Each number is 128 + 24 x the weight over its row's rms, rounded and kept within 0 to 255. Layers, rows and columns count from 0. Numbers have three digits each. The size before them is the row's rms in percent of the matrix's.

# layer 3 MLP down (transposed), 320x128, rms 0.182, rows 65-101, columns 0-127
101:150121105113135103111100162123175124160151114160124124165118108183116111108155108131139115115114150164131144122132142142160129140164115114137096104143089094080116118129119115136182112130121128137094128107131145137113155103136118151160083182133154127164137104119121107136150162050125117096118116146102140116116153154119116146153161092135166118144114135071117121140107096179155139132093
093:145152121129104093127140115131100088148159114132113147103122142108150017116152147120105116132137126106141149125133164108132140163115129149119100096135159122120157155127120108112140084135111132122144098123145110106120179173107085155127151093139159113108132140129144131167146132108139156151149126097163120131080084138137111171135125120155172137169176109162150109122109118141113137126109
110:149135113138128097134187150112114126113113145112173135145132127101130103116173122093148145129110136121150135091119097092150168144108118134101130119145162139153129107133196153119132112140129123147122089153136143108128163166139068112113176180157165129097108158161114117152090103119165147120160160153099100150096126097178148118125144105174121134155124144148142151139116145142108125144125
103:099141113107160128123151151145115165118120144133140142165124103123094137134189142161116132107121110138146164142125134104109146118120149124150126156103115158115153124141138136105142104110124128119136105126132158102172104139117153182088137159135144160122202157177133169120115099143089083158091145164150170122146140155089130134140122131071139090117145095164120138131113165093151123138141
096:166108138105087111167120133134105144148110120111139170113150127195143106113108135119158147106104154141122116122124155104112152139099138109090131093111113064142186138099120160177130108130128147141121125126151142149098126158167147126169130124116110086111152120089085103129126124113131099162077122130127122129121162114096107132128118129085075096176116105101163116135143134122131146111106
099:127112117131152095156154154119134139150131154144086125145106152125097138076108131137139102165160121139155118100136233140155194122147125128146142128105137114139141137137137158155125149097135112132154101142110151115140140134099098114105129137141144116157134153158144106126145092109138107146158164117144089108148144125115143140165092168143113172154143154131168179137141130130101139104165
098:140132144137099159170120140113136142124096111080133115130127120118141229129162133146108153109085113119159140128093145146106106130115131140128149129097145115119108102131091116121157127093149116136147136167113141131130126121114071111106134131092135109130172131121142120138156148139067111127166156076080142133128125148140111099115105169127048155138149112143144126151127119102110147118121
093:087123131118136180132139125115157163127136137131130140128107119161116255129112139126141150101072128118157132116142098100128150120162112110127144106148140128131119130122162139118150138133115125148122150129133149122104131158164113132142113146123106102113162132166141107113132131149147089126135122124060092152118137130102129126097132111138064114132089124116094113125114127104110127103106
118:142125089141175127134138104122155138142110096106137102115135104109150182117140139156111150141096130124196125147176119114081115140117166145152088159123159126116155134122137152127133112161117140166173136129132149103122177141142126169112135162110142138097134132153146112139109162124168103155134140162095133129118094120117111140121174105079145139140127141133123185119099161142080166148117
096:149142124155083133151135142138158099149138115134151101127120103126144104110153133140105154101154101152119126108121149134123110115170119154178130121088176065089155137158114119158073113131124137127151166093147150103148108107122085118114153127124107108160118135135112199120122136115111125091117116133114100116147141132081138165134159147122098156128105136134183088131116114118180152159130
103:117130126131153129095153136139133098126141134135152119151096111101173000130138121115142098114174201152107131127133073125108110140117148105133112119150141139134124114132120146116118128099130162124110122088133114158147134102106147177128128125093122143107165087136133114154139175119102137097127091116121138126148090092158146110139134121110139099131137121136120117118153133096117113133089
093:106089060136122144133134079147128121163125125102108133114148125108138181134136126156146158150107119141168112118137050118126072147159158166177143141081127149124134138123130140125115141123138123097114150135140073120157119127071148139124062128159131118150142139122118094179137157144114141131145118138144153116146146096160117119126142136132122121100114132118086099137115101108150147104109
099:104105143114151190169104109148092138115086097116109145142146146140087164124140117119119120129131107165154133129153172125111148116126122127109166125139113122105127127170152119137120129142119104110119143071136163128165150119162107115122123153156147175147104126162158109155099143152135143130088073111071156114140133091125117103124116109136114099152111137177084133100115171147153168141136
103:128101130104139134134166094158081139158095140105158146112119132093148110118154101097151164127185133142087140133082127126161161123120120134089112068083134102112133123114125093156137112123130096130134100134127179099169103135105130105141093155118143161101156127163148120172123112114104108118129128117132121104116117150158150113131077114153137119132151119133144153096117117066123181116133
090:147123129109127162108069093132113145129132127121126148155132124149105161100179139110128115114112147144089125106134032071180137142092120116166123123121107129140116149087119099118131116143076117079135145138131111161154146108134120122128173130163123126158123129092082095118112116084157125115156110113120142136120100147107160165148129135124084133129167113143110120142141118159110130132134
092:149133122151147091188120111146151148107131143130160105125146134142169154136114090129124173134097086130137110135173106140113155098160126126141131131128166122085142160098194109101084192132108149107093147110110154165112110123145117105117120146116107166139138148101107138096157131114133130083143129126138152097133156155170097143133134117116186143103144108116114112166114143133121130111160
103:138126127139111136121153161109125102139128174148142124110107098142109124181126104146133111135100113110160137142108127156123108143133139128156111092156134118129102116073147112111110170145143127106145160120140143143143137151181159110126118115101166148153075094158125155112120111128123112125089131129100120139102133117127092141167068117110059145105093171086097177124133163148088144100145
103:130113120123159103100128119118129086118105117154110130138106138169131242143113138111140120088109158135128138145153119142150134128172086107117124121104135126135136115071120129123129113087176122066161116115153123157106128145127122123113162117103140104094112105103107136133150132130121149163113112120135140088127186126106128128111116134096193132128149117116156141156141142128109122087153
090:135101101117140131108133117097110139145106116126077086122121131133127105081121142142151106151147156141116146102128194077122139131110125099103124171161135120104146106101132167147153121129155127207127153154093138147144146114132141136078161161180137093127111118149159109134128151150158142107117106129093132136127096112107136133113135135117091132056132153146118143104142125170143156130101
095:145131086139111120089172140143148111112077142119133143139127146150139148063125144100116156121136141143121140181134131113138135117152127117166121101134075125183109127142129106111081145132100133145145131136103137070142116120167138115134134149147137144092139156125184133116157112176146114163144148133145113148142131136138118078130136133113157181089097101126113109116099119153105137079177
089:129124090163127155124099075124168108134149104136185111120128104147133036151164152121104128144119163088155124166103129112102117136133149132113120072103170115139122066127074106110118116111088146133139078100139115095139149097159114148138130125094130117115127130137136128140119136118120127125122096142167138080118099114132127135122107151148166124156099146126121129140155119149133098131117
097:146139114116145149172189152114164146101132117124136123132137145091125176158097091144130154136084112135107119158130099138107129137123124100118115158118145139146124156124117186102137116086193153117112110148118121095158132129129121161122148159129129112154081162089120168111132163099137145132155132094132108133143089096145127171107121131141153161107132148120179078144143145084148119139137
096:139083171139154137101167132118103116108117100120131152130114192109113183122148140125131084100138162144090108168112142134131141133152100137091125154146101104122115135142100103142112093137110130142111115142128130091133140142135101128150136113145161137080081123166158138137156104150155110134128097094187106111149106127120127147153104179103090113148146103113138111189115139125126110085130
112:106140105105184140134133119121126139113134097112110133142139157112149027121151160125143109108114129144155085114131138078177086166132105099098140104149100119087142083106130123123106123118141117130164141109090157162156147134134129141175120129151103096122151118116111129145151156107106105113159113110107100122115166149165140133094110135120140150118172129128138142117108137133096092108162
097:115108132165114171137103173141113133119132139109187113145116097107102231114210161156116135132115079136142115143120147120112124106077094127128139126105108095143114119100104146123133108128111147121132127160079102148120141118142146126159091145141112133117163144143118123137126130152126149163159164092146122097134103121157118147117149138106114139092154103117128125083121118123125124115134
112:177113122119133130143091144097144098172101132120119091114153145156117142086136113140059061170100121073130125160108117105112136134130133126162108122097103157128125148129119082139130138139117122125146120118144129131096113113103111110123150121116130113147157126125129107106127133080168164121099118130086151154117106160153136148155120112157125151136127154137145137116088072157081162178112
103:095108113137112131146123124116129132148154086105124129168128148131133167061176130097129074132121133169154144136103137141096132120112089162136163106143129164105166122137172162125120100098135150133104135138104133107133149122161095113100134127163145091154110134149127162152127134134157126116150134085148108127157128124137159140131123182141052149168113105113130125164100113153160147099139
107:130141156094143124179127154115078145137125120147115148124163139144083182097073148133144146134131100175158150115128120126167124149148108100151134132144124115129110119119177153118066130141129132148169113138135104088128102128086154110124095139140140128111147149094154094145151126167131128110124151127080059157124137161108169117119135115107123182133135116137118121105107123102094122151122
094:101135104108090188140084160107103097103129135079077141172132180087151179161125129142155136101141110136099139116125119121125132136119149104162128090128132086111110170105128123133125138129144133171085120167105130102118091100100117165134092116113139140149136127091143129087114134144084073148141114124133133133120117136095172110138116126172115113132115134097130111097135136102115119136146
096:141134146147130144100129139102116129120107120130084095138134126064125097154138137099080156157105103094114152125126034161090098129110108071160148132135119150135137140122125116087111114101106125118118139131149146137113151132110106146146158118124112079133162119113112143160118155106095093102129160124081070130125149128136102157126101144131190114139135122116146137153145144141101122149125
098:078140114186159135147117143145120113097120093105128092136115116159117132137125124135153166156133088116143147124133118171124121168110163103130145122126105145131106084127125123123117119104139103133138087148127135168165128099106131116078172141083110120131113126119074117127134133092128111108124176127112120134123102110103149132112125135152167136154137090074158063104151167163090098151122
101:119154147122118153103137095154121158173095142155127137140111114159149183089139109080161157150151144129131154119127177119120155158129100120095112117079166131114138091155076136124184102109078132152130134114140134136122118146135147129131130147126118140141101121132123140131114126143152126147124124115195177111146106099132161146086079121161106111135098135148122161168106136099121161139109
106:134130121144133113105100137173158135114156128156162131122114157164085074166098138147137109116109147146106113131115069123125094102132121128158104159189098144123140168125136127110132132160102139123109099136137141153095127102071150117142133168147125153153119155129095081098108116112120139119128148114159140121119130105140159116154121123156200122151109130130169150081150097086125147137124
096:119121128115125160104136171161081107125166161182100158115135162111091102108151114143169152102115158109087091116132157137135173108122125139108117081096108093121154117177148140148110131165140115154163094138113166076117138146114121160112142127107110152079171122134112128118100142131145114151138167142074093119125109115140148135120120146130127160123160138095147135119122157110116133128105
113:140111114117116108175108169140123160122116110112137124124147108139183153136143152126156113113118089143129117108093183118133125110165142172123120115161126150143138147121111121131162142135138153127085083140060159112152144165134112088151094142141126122150172183116120136084159136121087109079106131107155127158139152109165120122147109114152125116095112101109143144085130142124153109164110
101:120102167101136127144105122107140108179158111146150097131106112127125163111149144202143107131154095119081126100115045136138117113145082110150121124133121115089129159134103163162115146127131172100139098106140147147139166073130086124163106170156097108122141134148115157123107140134147122122127106131148143127115106142086164127148162107135136132093145121099171138133122146131130137110115
104:118135091091104110131138145130106110123115107104126113113122168072118189129095103112135154116128106108148129160153119148117159163151116165133093123117083101182114119140109154135147144117157095120146102147139101154154097110092142122118100110111154123157117140131097115155165076147103138139108141105127164111123116123139141166143141183123140138172131142145135163146173164125089153172112
# layer 3 MLP gate, 320x128, rms 0.154, rows 66-101, columns 0-127
097:133147125141132086143122158125136132150145116122156161155131137133143150145172103140110195120157137125122086125157169124125078142142156105154111112162110167102135078144135145092121147087118091113135119128094117130167111105122116130159136112122148133121143107134083134110159158150089126092135152131139112123128093138138087167090116125117080126088160158131132071118128133154129135120068
099:122150136165158160137107127121131148144133185112139124134177140127130189106120120088128117154120127089144140143100135120144108101141132136088110128173134146108136150161108125128124121094107139135157138133102173067145177142135150150164143129076105152174156142127166117116125152091103108152135110143153109115096165128109086107126146088110163118133096099134134167126165158104137105118123
107:110131122143124132147136127165115143126089125169152095118089159112128120120156179158126099111089104118153147077129105150110146154090158141110107099111071084146163169124141139141158099106136147117134136133127170163120148148116147135104091153108152111114106114108143163132118112121126131177126143129117077117137152121143078126144160134169140153164140129108059137098128128165119133140118
106:113111117083110124133121149176124158163108140137098147119112138100107147178125136124136176141117151085091155104132135092151132140157126132142120147101149144138185131083165096108107158152118176117144095148100134140120134149177137113093139117167143162143130176152120136140139108140134122114119124114145144103137144177139107170136143125136149169127079126132127179142149079152088134136122
091:097081122131152141089125116138148137169142147143141143105106135153165134111126078115165088129126137122135103152171127179121155133142157126161102157099125127138092146106120101111160090131157157109110136154145124111119146114146128174088152108068125133150143149115121111159142132126160068135123125108095134130156132085116141163160097176150137134141135152108101136104182124104140124136094
099:098132150143077098109149162141144118100121152121129112152119118143129123150120165120129088133165135191124174173142089130116120103117128084126129113127140117145098094113113102156105151141096153136111166128124130109132120112143171126106104102143115131146125080117135115155150133124155149125118096144115146123102156132120131155079150160128227139183168149126129123122110148153111153136104
086:126147164128070115120119132150108098091148109125105126120152121125143145132143115148076160138134133145102149119131135105114095155158146114170136118130080107147150126104138150138117160131126118109143111113135142075101119125131103132107081147091132178145119115087131174122141132149135109116138120164140120168093074117114092126108086102156085084142167152101109169178113145093105141120121
093:120109135142149122119121147135130186103117135134138105159163124107106160105123141107120080125060112156106122135169094150099120093138100184123145097089103124126149126178078152146117123091111147178147128143182105157143136135130139158150103088144148123127121134161140135146072181104106134109107155124137115141132114148142138152126149099139136118124121106103149150160127118144103154153152
104:116155143159125186139158146080112136112158149109116072133163160131137138120115142161109130139128116140135108106133157132195118120157151136135130172132171124115112140109157154123130117125145131111167106151068136173103122167121142106149080163137124110108148128121133152168112118167133110120131122110122124142136099141121179166135155125085180140138140125124121134118169086102135090140094
093:132121125130091114072122126147117096129165105118130115119126101138103112130125087116144151156120133147136109131166072103106146111134130131086141148092102137102160110115136126142144095132121194101130139152121147117190151141090120139163115111116105108148156155083100110119132113094150131141168063137131124090100073132123143163136104165145112122112129172123105166126151154105115136115150
097:108174174084149134136145163115157112090151157112132139117096097134105074142163123103172105101100184146137131128135095148090129153128116097124109111106099149134134146095145115122132130146109142130125115115068143134114148109101158106104124129156177142142134088137162132157147105110165138139146153100160115106120139112136144168153107127134179119159108125162119165127158124162164107121118
098:077144120133122132145168127154146114125126154088162107192116094162085168161126142056120157114102147113120162130116118132115127134154135120137121149128124141151096087131135089108095161125149128111120105082102085118118109152109174151121141124162133127099115110139156125135071102132107131103127141145097126115160133165143129162149131133119151117127126134095167155110136084116124118181136
087:119149137161122156110114124148115168140095105115106102134161173144122143127134170102136149101093110142140105149127104157152153129075120151149127175105122158134138178131126087089163077089076122142133140149116102130130131085145129111106139101119142114120097091156166087118061127114131116102160115164133116129115149155121124100146161122136186113148120130123143131124140145160122163131138
091:116149125147092088155162153131147143130174145133121106083117136087133120135155100123075137115131141134144143153142178141065130139149159158122122097134115104110138087179170128124121141141172115192140127112159152099079114093154126148135124123120116108138158135162145149160091128161120168107122123158114114105114110111131120106109159146141113114127091125108129146121091116081163142138124
108:126133172127114139142133163097098115146183113112095139144139144124123161113126179102128117171116142099146144085148132132137149191152119151173113134132103133139113149118086067116108115120136088131139156126169149094128171102120175133146104142117129106099108117111150160105119110130097146124132126103129123187123110093085130137161124123084093101124155110122145146096165150118106112133139
101:115092161145134142120130142166096117104112174141176105162187103140112151151154203142136119160097103106194141154145140099134088147158138120135104119119136144145111134126091161099144103107110123137166135083137108100100101107092140131172114127150137157121124152133170131106135118145115090150136102106163132115137132153113137155125152122131132111089126112122123178150134092140141142139134
093:144117104130121108131109089167136152105113111093085124100125120102138128102099173088139125117113113155103139098139126124080147143121192110140115092099133112114125153097137113117152165141127160171105135102140129119118102071132108141145118120136113125150071144103131125129108167115127083120180187144143166117089119143098110120117113154152149133134128114134118149098084093134167092140122
105:152132099145117083150132098164126149094177156133161123124142131070186172118155116113169171138133126135134109145095123163106126146143119117171133142130079127150152129131133132080119143091124132098152092089102166115132083142150127125105124117131125164167125136122112144141170110128142122144148128146155099131113105174143123171121112110115109126134118103102115144092106115138127191097110
102:124155131129114094155157138116141115123098108132160172143126103111088149165102127137126178131129165152090095146112100090141103134148138146107140098128129102088146132110099127125128097176125126112109119122149100170097145152116117060129094123119105126102079138107106127120113167129117127123151112147142173117099082118148107146081122119144111071119126107146099092114168165120118133139093
104:112123143132098111133115115134134103133114174146140125129134144102123156110160099145111125145144131105156187159104152111106127107170147154138147114109104106107124096123142132096139109064145143134155102068092162087136141151184175116119145122134155112154134161096109124123150159146135137134177159102125166130112063111156152165115127122128130093124124116115143178109128102149130130157142
100:156105130148169115131158152104142112122145175134148125091133085132120139152117145112124131123146149131136121138119118120120101147153100124151133080137106111139159094069124130140135097150102156126145137109080071164130113158136098109094139153124132138156124107116141108139097137152127110158140086155120140112117082139127081191112165174101090102089128140171133118134179152126097146122147
097:110109073166119156128158217147155090132166108120152137109120105131083152143087106134164122122129137113111152100126116114106127118159137158124109133133107146138141134129139141124118095112097125146140068124177082124106130142099129106124130125140114156104123146112119121142167132118126104152108151091153118082082128114160128128104136110132116104165128157102129156064115122164124111119162
096:089128153126109204150129140142100136157097116096158134108125148148117190137103135155101127134162135136110104116153110132167165148110106146136171144114135172117083164106170114121085109130143092128162100163122140127132120139157105145136111117133106156132139128130098151155081102155154131127104138112121118123123110124164121162124143159132161119138142105153086150099125079123090100088133
103:162125113132163151138136136170144150123147121126086115110112120112107131088108095127109092140118147156097142101173119134134146137102095113111106155129098126126129146146157109118094149142072107132134159147124194120102120132184108096130115090162120150146087115122132120174164109119101074108094160123104153128104148121155134136136115150112194111149155131132140098148151145126119137091092
099:140098134153129160046133139153146118153123109128155150148095113135107162108102107140121118120113094157133152130106111122122144169088175132129163129147119137097129099126110141159105145147129102138169155114149146104103183111139169141137071122141123132157117138122165126137142144150120118131172125090104121093146097097156137131168144095112152082125117088132096102128124128152152071115129
099:121196091109134115128125132128139161160177147107100127115124112130093142159135131163152135092106113099145128130133098148151127095134162121114110105118137070116137108056164153114118141116160167123127102141141104126111146163107121154148147135097180103099153132143150134102139141107115106092132121078161144124129081164142115123105154086138108147116106185148158137127120131129131155119144
107:105093094162075170098115135099138113093167128172176120182116157122121125127146121127114130141089137135146126146161148127107167156130120190147125122114086145150192136121114129161166127104131146092153167133122143113139114123165136142135150151147147121117085182123130159129123117119086140129157123161138141137138134154176127108158121140150127149141095131143120174097126109106141131127144
109:120101129095102134124157099174191129144150171157161126083127082140131119125127154128118152108118109139165149118122154102144132115100090172115118144155139130113140111134097151091128134122139151117118108107100149152130169118095117091130164140099147119152144065084156127103159116090137140107143136116133110135095112094122108188116161140121167173114158126139164144164134132134156137122135
097:141098113163119115091129148084170138092106080148088150125126082141149122096124132102152153157108086126122121139141084138101102153187154166131119125117127129131114166109083135112176142110107154122140140097141171138132133150130127137159118123119090125141112167134133114145134159114099135060109114142104084106137109150117124154145111178147159151106098128120132116118157164143143142110105
097:096122133105112147133098127103071119137156064121092130127137083140156144176123210135133132113135128135106141080110128119148109157144148128109153157104107148089155179158140121145113155128126165121135160127126116102175149149130096167147183104095151123126120155130112130117150131101110121104114121149131097136090136147148120131130145121119126183135131118170128182115118134116128149146127
090:108136151126155156143126150137110131135158158140140116145121154112139183156117140102156177104140149155120130142127124138163086127096139146157113131117129154104131163108122131107169112108161109145166123111095076107090092090153114143128131141131088142107136139128145117099076133096097144162094138165100111119124135147107126102115110138143152130113143050131188148134175129147094107128113
106:109092111140140147151116117096136135131178122117116104118121120086162124136157155125112138120146114130111140070140158120144123166114109128130097110137143123148116127154174153102152157140115129186119143137164155144138134160131138163175168109165129110147098139108153085104112085142113095140164130132099167148148103174121146152175112101112128095107077102133092129150150142158107122148163
098:151110098141139136118107139088170122150154114112139114130139139158127119180165104096144129171087148162094148142115165116117160131139179143068143116168110132162134145135169123115125166093107100160129149113088136136119134130138100124112182090132124120132182101097129135148158105109153148127177146115139089107132154097112156124103148135112126139146096153153112139142143100118150144123090
099:072127102154150119143145131149155149166125161124130098118085104152155133147117168137116147131111116133117187067151140146173155127158116129121121110123093110169144131132088130152136107112161145135129147144111143146134135120104119113138141152127121128065162107135093096160129122116107158170107124129127114154107148144094085142102097150158186112147117117135135129160154113141173181118132
102:122092183143126121102122112117132142141167147105129137148168127121134172142139153154117161141101110145108123120141102159170117109154108120118151109168159112096151115131126131158141158113140097180180149096129117095140129155097124184157074126110156111139139132130127163102088097109144115115112106106110100141154136108082157169120170145109091106109146107154176101132139134127145129140132
101:137109080135150124130098106151134168106139091123130130140126095170138148165142168162178150096108115121128138121156139137115102139172127134097150100120118134167131117154157149140136149132119116137150123163125150118122130182118133105153110082123115141142079166105121109155133122143136110161111091120131116177112165137167102139186153140125085195122167135109123101151148103136153151120143
# layer 3 MLP up, 320x128, rms 0.161, rows 66-101, columns 0-127
094:122129139138155075119099150151106141138180133120125148125119145132129104130086155133137129139152085117122077165136127141133045135127109135125147126161125154114124141100157077113122124183156112125121100160109146119142122111107115135108124138100142159115114128113101112087137150125090149136119144123135121114117129145096140200096134089126142055112149134080115133117151087129097126101141
104:184113095162157089146126101097099156082127174077130114108100121115117114102152146098121123116140168135155115117141139129163170147167105155126113149090147179109147108121107145166111144153133104148154115138119149145156142118165168125135126145144126117114119166149094098109120125105115099132102110131113118133172117143144109153087132151166147117151138151179163141087094118132104130126108
100:108094139124136160150155120139147134166135090111147120159136156148113115162086094142143130140126183151140109080144145175117141130090133115148113135183125127161123087130152129132124145162154152165122111087125105177137116130139116091124122148138146146128100129099092166140127137130113105134139159164132183107148147146103113062101174103116123099113153141136106132118175112111148119093134
098:097127127137111093111150138148111143097160128170125145099123109166116142142141140080137143167094102089141090106156131130107170123150127121170118131160126081129140109110137112156128118129113105163123137105119107108152169125130139077143159147110088123099109152112123137151126106125099144085091181105091080129136139098172090139082113162141151104125120143144162141123107152110108154164138
095:090094137141127156131127135101101101142115146130167123116112148104154119143155130133102131127138142123123126137121153083147136154137133087176156121085116152136092126097155199100092129128119108134122114151137153139112093163147152118075098125128122139147107082109148124111102118153162092169073175135128117154156107114106107106137112175116131132136160143129110095158147151145165150169104
097:072118160172106081145125123164130139127090135137159167120125128153138073136152150148108132088114140129108119123147120122165122150170125151139138138110114155127154143138094157157134114114130118129128121082169132145158135140104129164127107101136138132140107135146087129137095095097099089101132111134125139146155084105156137140111177113121109188158123153152119145215125109139136122123108
086:114062119185098159138114140099074119137118138178093074138123150130132146098152157128132120181103165128089142138117094138113136109108132112073100122107100138139120146121090160115090159095121136134121124092165101107157135140114133150129125095165128131120144119123127160133113113124124179127102113121137132131168146135109104105175112176138114152128116140138103174144108148138136100143136
115:107133136146111107141162117079122092137082073129079108111120123102141119075138118143127160137095126073166156116154135094095113150115131176147142129148117148165147079121172161127118145121130139107101144150169089105132168148098116135104139160097144126122129082148159104145121130132167140146121141169139105093139134097133080142109147123131158109139158131106107125104157139128115120122120
095:090134133149134168103124116143092098129145156138145087108154130171141115147085126113136109150150119121105150103054134156132086114108130116128125110153122121117122184096170087171150112141129156111152154156089109109061142112170111116151119148087093108129123109111124126134132127122147162122149102088137142118121166131093144114116137129137118140125126083096073112115121102127162126119118
099:132114125148077148125143139122146160153093135120152149110138134124117084141143162107114158132049149142124159134124104131109126133129113163158107136103149104142117120036101132115146103125111143122102150108079116098087147102144068097117140108170134167110134149143164117140116097128136136147134084110158129116124143123127135126151124119172132115132090124146160102123158109101105094157123
092:137128136151139110118129150155127115109108150152100133149161142129153137084112195167144158136160111158106140133089150082136067135135108127101171132121115131115124119142120113142139155136165135169137133146120128134115088132130116104094155137094122116119086126153128134079120156114107150132108130128132151146140157196123093135108150152170143144097124129169105103118110145099093086099072
102:146137111118154107138083089162136115162100151111152083144168087065125116133089136078122134137123114135125137150174158103132109127152109135156116165158147134152115069152132083116094087116119120114115158119129160092166093116132098151183111158118129124095154123139120119153162101135120126149099141171144124150122115140115105159140128125149115157165127171105139137116114142113106138128137
098:093135122116131115097081079139112170131110149100134096147092177145148132076165147110127126150134143144156114135109129149131129137129116123084140127096140110117142127137118119166169113101106115114139146117089146100139157115118144121107085157158115122115127119148179110167111124103119115120163089138128138170110127122123162115167081135115092109106208137111143121125155147185105132147133
089:145102130139153139108150117138132101097081094134124146170083121154140104139109153134155106138106133151149128119144099096117099147142139150100112149109165118158101140076144118114115128117084134104111098130127091126185147140116127103095166129135151134137114116132152138091136080169101097106110113088197113124139118098132146129105142134088102132159162140135149172166153171149137131133101
098:115115117133119113130135123157124123148097125150155155142119142127170106130095107161083139104094069153102137142142108118137143126118138119086098098111125132158101127128175137127114151118135130112141173173162125141128098166104119063117088121161158135117147112122110089192154156145091124159097122145124147164107138157122108105105127122159160174145151129134166117160117138149124087122099
104:095097105138163120086106115111132134118113132144156124103155127150101125127142103143112133140124119152139116165136103117109095148095106126122147151125152115164132146082175116123107111131162112127087122124154134172147124126146121132104097062131142151114079120129117125096110126121140183148093149177165143123144128133149104152162159148124142144102109109113138139042134158168091130101099
099:189138137106135132132153124109134121089114125136101117094136138137158115166129161125096124118171130085144103144068109124127117182159069127127115144113134167137116121111126140154083093137137147106182143116173117102100110146169132143134092102076117130123097081112105140103125071140076128124138115123129144137136128116154136119171107131139120095123112118136160097118136154115137126162117
093:101162176131114126134161093162114154097161134113122152116126186082145160162116141141154158142162112134116138118112128156123143145156113100162147135095061106159161137123161149069105140129147144107139109135144150117153087134106101129107117126135129132166121142100103157137137151132137140141112162150159130148138091161105146184177114127132126119132151105116064157137138130108134131128116
092:120131157116130156113113118112148086131163147120137099120139113129106119091137123113161104175147118107132126103169183140143135136140117114120087170131109144130122138125079115119134142089080134125140160096107158137152129134094163207130149164123121110169169110139154091100157096125122127085104117107141136121152167167106158133198133121137115134131110119116145146115136158146115149162112
097:167129087136099162153088149110138122123099161125133111136143160089124093111118089111124132150119108134161150111157180120155121128092076131124150133122123161132115142132093127104152070103114087117124174151093157107120139115148145161150150141092118076169136125114137136135146129110123126132148153177093126104138118152098129111116142096122157133107094090077122130112141144156147076131127
095:090102097115107116172128124115092117119102131148139110124175157132091125165088132108132131130107074104111145161081115156125130129122119113119131167138123105126137130174132103090123149120143135132099129184128126120065123124130108105165146138134137104161126137123136064138151097132142098107177137145139149126112127118187096085099144114124072104110140104133166148124102155097123126124141
096:143075153120101121123145127167130072089140096113147136149124141119102116120113130141157080108121124101095112136084145123120146127131096138124143137102079127138066174149129093151110178121152124124113121142162109121081077141093108151167073132135104117110113099140139105153148128151139117160134147121105131116071115107153131129110141157103126143146133133087107142120104165138166138100133
108:113115098145145095110136103118081102118163101114165126131107125161154102142164196108103109120116110138099120110143154143138134120131115144096116139151163103149148151121122093126125111117097131109152144079087122095144160125127140139129121134119129100140157131101110092167153137068150148142180146153105144103075181145151117124138113118116115189132094137126156100128090142135131091127126
100:166118135140162148122128146123118116145077194092154145121138122105143091124157113107137159116117108154150098109136099129178091118112089145118160095148146078145101109121111117165098104140169085119108126152109109138122109149133119102132152151139127124107161151114112153157163117164101175159129164140125083131201117135138090124080117131132135138114145117117111138128093122128159115127139
107:165113164157103128139123144133139085133115142102152111169177126131107083135138120134151111151081122082148124118121122129118116199128127158134138152089107155121146121143162121158103137149194139116124126099095154195104129129124128149115111157127130116158115071147130153130111179138122087149122153122090144142111112111155118120131126137105154120162090112151140090138102150128112091137124
106:111133119080084089144113097090111163128127131088126150105134098112131135094165141128114124148109149091169105129137131148146122143143134129138177165096152132074137093105137130107161139144139119156119108112122133108119157125110156119168166158117149133122188165139110100130131166100105153091118094097120121148125108143131135150130120113132137122131080101145186158168115140082162146098132
112:129128130137153117099144151160102120124103088119120158125145141125168162109118167140124138157128080136151119138124136101147133131124125115147074151172156101150139140142130166195139099152108086148134124164153088154133096095113092070136154145108087133139134121143122115145090146137164148153126145104120092169122158137123128102122123127139109136107123171147135148190146123126085084106119
115:138132118144121165122170120120108062107100107066082134170117155130117127113116134119128136136144102093113128132135087087118120128161144094149119092123127136135080106117132110149168122141138144152097111125136128120112104139146088143133066116157119156147082131159119110135097108099097166131145132141122121156114144132103152101120096080110109113143115119049115106138121130160155144116161
096:080115176135153136133161122136137139154139164113111148166118128138175090110135152080092142143102149095132119120169103142137117092129096148150148141130115144130113098123156104131086114138152129133077152180145134142132128103130100178162149138107104133108072120128087131089126083132131191129171120098156135117141157134097126155132096142138121140141161146114141118137129141095104157142143
106:120138119170115137140178139094158110146103118111162078134113120127111119143137095124130098123097122161115121168137145109105142134114111132109149111143155106203109135124082102140151107097128138134128114140142161157084063087129142095110074126120104127132122125131184097153135136141143144136125143096095135135138153115147159161128146140159153122130111129133141125156098160145193131083142
094:126148142122103133140158116115133125170103176165128135167104123099103098077108143065157148141127168135145111125107102137133083095130093123102121100103096143085122160113084124123154082125128117148126131078123151074112092109119147162111104141104090149155135122138118092117128143133145097137103118133143110106131114176145182100131129126120086109118127137152123118123132151119121159137081
107:114129145116150125113142115176130195122140122132130111107137127177147108141106129172114117104079119116105113158124152127123108107141172121143109174145105129148161131111112111114146127116102137121149114107170118169121155145097197104142083138118100158163090149135066130092118096065109133114148159108129137148088090142145112117134149141133135108095167134122156147130113118111145137135136
100:166167158138126098114126160173126132087163148122080142090118099136089132107073148121182132132132115100126131071138134141094121113130115098134122107115155139135123117121161102128119092179123135120138127137115112107144110167082094140084148117111139125071141125127133129147118110095123127136149144116132117108136155139091111174094116158103099164137131163091116100127157158169135113125163
115:147120139118161142120141150115107130172152085091158087135115103154127145174135133149137097136144109125125117128122096119091136124155120099145102132100138169078151121130136133136106141119134121174117147106120134129118167132174103154131066154162149154180119140131080128118096166089157174077167139124156111117140107123107120149146121149094100123138125131108144158137142147158112090151169
102:112103179101143114127142117125164157156148167154173126185113128118092157133128123129148141152101129116131141095084114126111107160125140143100126133110140152101094118129105116130108133165134099139123128129130094159083117123074138114151153167149147148111124120107153051136172096144119154121093126085094119120122119151105113107154140147160160131097190131109122131135108105094141135153137
099:136087118105124107139144151145134143122126158133154091080083130163107130064095133134076162134140127106112155122120115096147081168164140116106142136114120145135118131112111126140121119094088166148113116133106110158110141137112122156138137120102120147132112099163112145177153128126123138132189116113129103141095124160144098149112122091135106157139090125058127130155141122153175150175120